Each number is 128 + 32 x the weight over its row's rms, rounded and kept within 0 to 255. Layers, rows and columns count from 0. Numbers have three digits each. The size before them is the row's rms in percent of the matrix's.

# layer 3 MLP down (transposed), 256x64, rms 0.128, rows 245-255, columns 0-63
100:089122204159041154078113158061096164148113093156147122163106080099110127131100124150130106152124166170172132111196120104151178145142127161139095139107104099124123131102126095093179136130173087
092:178171129145119120123093075088141129077113173124126126202156180153092094135108147115133101111146095184066128122108135168115071124134120066164118152117094165149088200106118184127162120103112150
088:148188164135124094165118050123167134198084139168066129114124144066107132101135115102189100111121129168132145152102112091137128159093155156117088168092142148102142149181108162169080142129094090
084:149143084148129120165132098092116118129125092151146082118134149151112181167167112105171172108152106110133137146127144141107178162109126078042094126122127120148204157162156093109142205061074125
088:120196181179140095106139143110066166113171147129162114123056133115125151177164109136106104137118188138098205131084146136128052165128141130086139124127108155107136095124075088130115091096106143
081:068114142110128143117208125141142111096063168192134153137128123160118163141168168191095097133093126151126141147139139091130176130078157139116094139139102131109132057054146143166135085083103100
101:136117094083158133123063141098158117069086160098116129154120069151130144126113127116089210144143197121112129141125161059124094135176045068120135136167124155130138132154137120094092157152163134
098:187192118126151126149127151208137089129134196088135137156169103159132084112148105126115086135107061142145097096128166150125079150153111074147126086130105124139097135081117152136086103187189113
084:129128171081142072096144079100152097147101100130093147118116118114123205148086147116131154153090168134115165165129190127164132114111127158111141102139139137157202089086188138091047131177146120
094:174101071156157152104178113032115136192121181063137099164111130093150121203151119112120102065092154127063142128130133104177100124144126116146124126116160119134154101145113148108130097084124141
083:169145107096118153076110119067122142172165145111136093096125153069107139134171095115135134065123075166157155093112112145144130075073128127126127168159211107107090116173160131090169124149182100
# layer 3 MLP up, 256x64, rms 0.176, rows 246-255, columns 0-63
097:105109125150122159098122150147100166163149093142089062170075133133083109112060172070147107154105139083147106126146172140201121158127111166115162167201122111157093069145133110102086128120114142
096:103127100153087109111061113095089154142146108140141146160125078133128171121112128158186138132120112140117107132167163089157165150197134121158065147180187175126093178094084053112112115083120135
096:094174160082116117160164179128135036094137136120109142120139146141141110154159124132130113124152132164117036124144101139161077168136116161197129143133087136100092075058098075124149150152142144
094:124041116053204112115101113155133077169160096138130158149095118129152131075128144122140106093109168210096118146129069126135091122152100081073129108131122144124092128139142124150146107094180150
087:134100116157144093175125165127112159118147079103101108104044097121165135081145187131109133175114118115105129122152161090123066149159067168103164174131137110122131107190147131106177128097191178
109:141089135093142159155112174102146158047153100130182111164104061132153081136161181136157141160102121123134107181115128094131146139111107143183152117163095141061081177142144086169163112087135098
104:159158109171145098156091181050095100109132126120125152157115104129121115139118144074134177159173142135082055090136199095106130106177106131088108082091087134167116130143128116112145199126168137
089:068131066123146131163146170173159108165107105155125142175171139091120153125147114179132134129142106167131127134133079124151098101211135077177149103111117116172089088093071067164150158086117121
090:124116202119139146103120098097107190129098121234151158154147141118147150046132166109133117203088093118173146152131135101113105059128116117127148137162142125102105154156117070123160122113153134
086:066121197111127090157073145139103165105124077226100153164120105124115152056116135112171095156152109167139145179136149129145152136139093158102134111132201113125108146122145071098097147124109119